config.yaml
norm: "layernorm"
rope_base: 100000.0
init_std_up: 0.0229
beta1: 0.9
schedule: "wsd"
Each number is 500 + 25 x the weight over its row's rms, rounded and kept within 0 to 999. Layers, rows and columns count from 0. Numbers have three digits each. The size before them is the row's rms in percent of the matrix's.

# layer 2 MLP up, 1792x448, rms 0.0122, rows 279-300, columns 320-383
073:439478537468447492476485539510436472503509489520484471513452480516478533499504489487522518507487502506488495494505487473477462558501465514499516482527470488482486518486502487515466527494487492
069:468476496476528492517506539504454497523499470509499506485466493497506514471494489481503475524478514500505472509518512484511485512494510561477530469483516477482470512470523448501505467497528487
077:482501496479504513470518517493452527543530495491477537524447491512514541474503505508498469511509499512457472500489503477510505506464474561489519505537502506462518506455484480525455449493506513
072:513484481459512486493507503490474487640502492469509477545508492483495513509487481473482499517492489458477489494487518484517506506505540492484514510489500523469490513557487532512541533504534502
251:535473469552478490461469473512523485545477460469499479462510521463487499471504494568509552483527460500523555523490503527555502506491484509513487509478514493529542498543524516508497488494488515
066:492484487525464490465516486491518493583477499508498514508533445465517474544464516521453469495499462517479525496524520516531514518467515515478506478506522513511491508501482543525527474527562466
079:508480504487527453527506535499463487590511500462516494529476495511492507466512494508502496507487488452495489504483511483478470468495515521494467449477481491512507462453472493514533509473504556
098:451514504482496447518503513505475499532507506521481493521478461497509537494494474481486514517484429476520465526463485493479498509505474498478490450516534477485480507510496517542487468479506516
071:487458497456494501538495502500479520619494496503518511519501488486507498427467530492520495554496472491486503524480488506503460473474510525497541523474494507521536485491516534509521532503480502
068:510452487520533490507495512503496478427503495482491514497501451499501501488532506509460496491489491495527521526488520493497522484495537454484496543503496479552474504468504504523532457485440508
071:472485482421498502530486500510465497563493526512504507537543479501505502522503506452510482511494544522502532497500481482491536524506540534487511514429493491491475525506493474527524465501505469
071:503475485544500495536504520508480519513516491501472516495504522459502488477490511526558522539498512506467487519508511525497494499472482496505490549450489490563490539482510455458549506483469512
075:458513537463478494466495518513448489489517500511485522473533487508499512528510512483495454476491520519491518485510493500479504507491487500493517499515459503455502527434521534530439509517511501
209:549467499514512483448502446508492483520478511471514495481442497463531489476578509532508527477525479489524506500463513549521496523495495477510520501501550550488510485535507515517484554492501533
069:509524510508515484519472545513470455539466535513490500509492474505499510536497474539443481500497450513559477505514505499505493490500469473493489476552491526479487511520489461513506463515522471
082:531508513487491506476518524497482518540524478480499518506531500489520517536484487488486502509497459505484485479470503481503477463486473514486453469505465479498522477470527509535507517473489546
121:539515496502513505521503458509567513427499511497485523493501503539497509507521485492467514546485503474508495480505514509484475505496536466481503510510512508487488523493550498498517459518498481
084:491512477483500488496505524504488469553513476501481517563499469514520522491488517449498491520493528524496493509486473489480483486475493525493473476493478484510503481463498501515494458499512514
223:528491501560500459494476481487531451466459472488523486506508489502474511519528504508470485510528460508483520529519504506503498472503489519527482559484471537497526559529504513532526520457528512
064:498481526530498520493520524492517517514482490507484457509517489504504484487476498506483487518484494526532490502533515478477509481512477564488482480490526496533476511518484458501521476513540507
071:506507530513462477510497505497478526456493489506488520480528556465508498521499507495575505488501496527480505527478486504525491515468515481492448471461507519488517506495546480503507533483513523
071:506499491522512486480474474502498489539484489474484501548497482517508535475516503477506469537500514515485497529522495504507468533493492520486552468508518488449492494505461467518494490504514487
# layer 2 MLP down (transposed), 1792x448, rms 0.00878, rows 279-299, columns 320-383
071:548499487495483446527469442454527517486523539487483494516529515550523487499523498507521495528520520457503491505512573525478517495514510521524494490502481521480530508462513505454527466521489507
077:523478449497540476509497516455518505494529554506518484491491525460453461527473504484504493519472486497543477498475489507517515448512480462521512533557499520510520488512496535503506489487442495
074:479509490477505521546526533463487491464438537530533483456510520472530507542516501515506504530486509556503538485508516517510498438517452473508515510521517515515496480429488498518490528482501533
069:501483494472478520496453493467464485495528543501502518508528528517492455484517539552484461452482507505538533486517488537468478502476493481540509511515498529518479526488504527524482548530436534
251:457526547471518547513512516579486521513543503519494553516502481518503512500486498467484486496484519503501472509503469485444512513503509525508499495532536516473484507488496486504501512545532482
066:474447435513558502465460518485468500465544546468489528524490495513522477474539490489500479476526513506516486525543534505507509522529497520507537519518530496457467556521470487526496512455443497
074:516520511472503533511541464471480467467459532506496496463506535496432483531449519497470506485519521501487568472485466488530499503506465478493482490575545536507511498503498526483483545491511517
085:527487521509462526501556496482484497535492514475501482539526526518469503485527465509497470469518535515475508470508487532497499488474527517535508528492490474490498511541495532468527569497516475
078:515527485476506458458476503471539501529513510512463524520493527506501503519471521492500517523472551521520509536530516491514531518507494463543523498531513491503487524517459495482553503514501532
074:480490464527481475519460465515476518501483517529508542500488493521456528512461494506528484531462515475474460506499521487480494484506492531443522503523479520486551480500500523483488517481482500
076:537498559533441465503509527501490547479490510518512503530489494474520498478516466516541489500539473497491515472487520509546486491465482500556496456542527497520513516545467517493522489490523506
076:497504523506515508489525487542531507544504463493507475504491533495535503490506477487481504482492488496479519507490511486531483484508507465497540470567488465511496471533493485515538504482508509
074:499465426514516507430458526498534478523508511506511535515471510480532503512492478502479526515503476521499461484522455484496522548527522513510479510501492509515502474465508478475524467517501462
202:487521480483517532521491540473522517518524491523505477494518500541503492501435504483485467509498527518514530513525514484488516487480484528567460507494476477506480530481493489487501492596513462
076:512469508485519469449543452469537564505515506460492551559516503511443510502460513501486489496509502508485507503518501510473517517516545452467461508484497529478487531500468504448502511548520506
076:481486475476509525527489507445562442507437517520507463488491498492487494520472512506494511482505512554528523493496536516527533491478498499516475509536528531513487511528458514496487485531479528
119:489480472491491512467487497470482512509514443508533507492474528472500491455465499523477510496486514486507509495479521497513516514478470505609493478482503521492495512511483462501502531514525514
077:533519544519449521524501545442523493508437505495507464493494494533518530506536486527492492479518540497508482516473504502499506447498458529557487510522473481499496467491490511494477533447537478
222:499469445464547515492482541510470535514533521519504499478508516491512469471492521494512516458494520486516544497493517479494506500459490522561509475510540519507462462480511471483538509514492475
075:533469511509558476497508487503461498481490516465509556494495491484508514495527481501503489489524515463462461489481493491524524473484538484457495495527536525476529501487496486514490503502473471
071:474515462481529475501550533492556457532543530508484470516555473500524490512507491505496450478533521488531485495522520491501510491544512454529516495519525465515539475530460527499523509528449482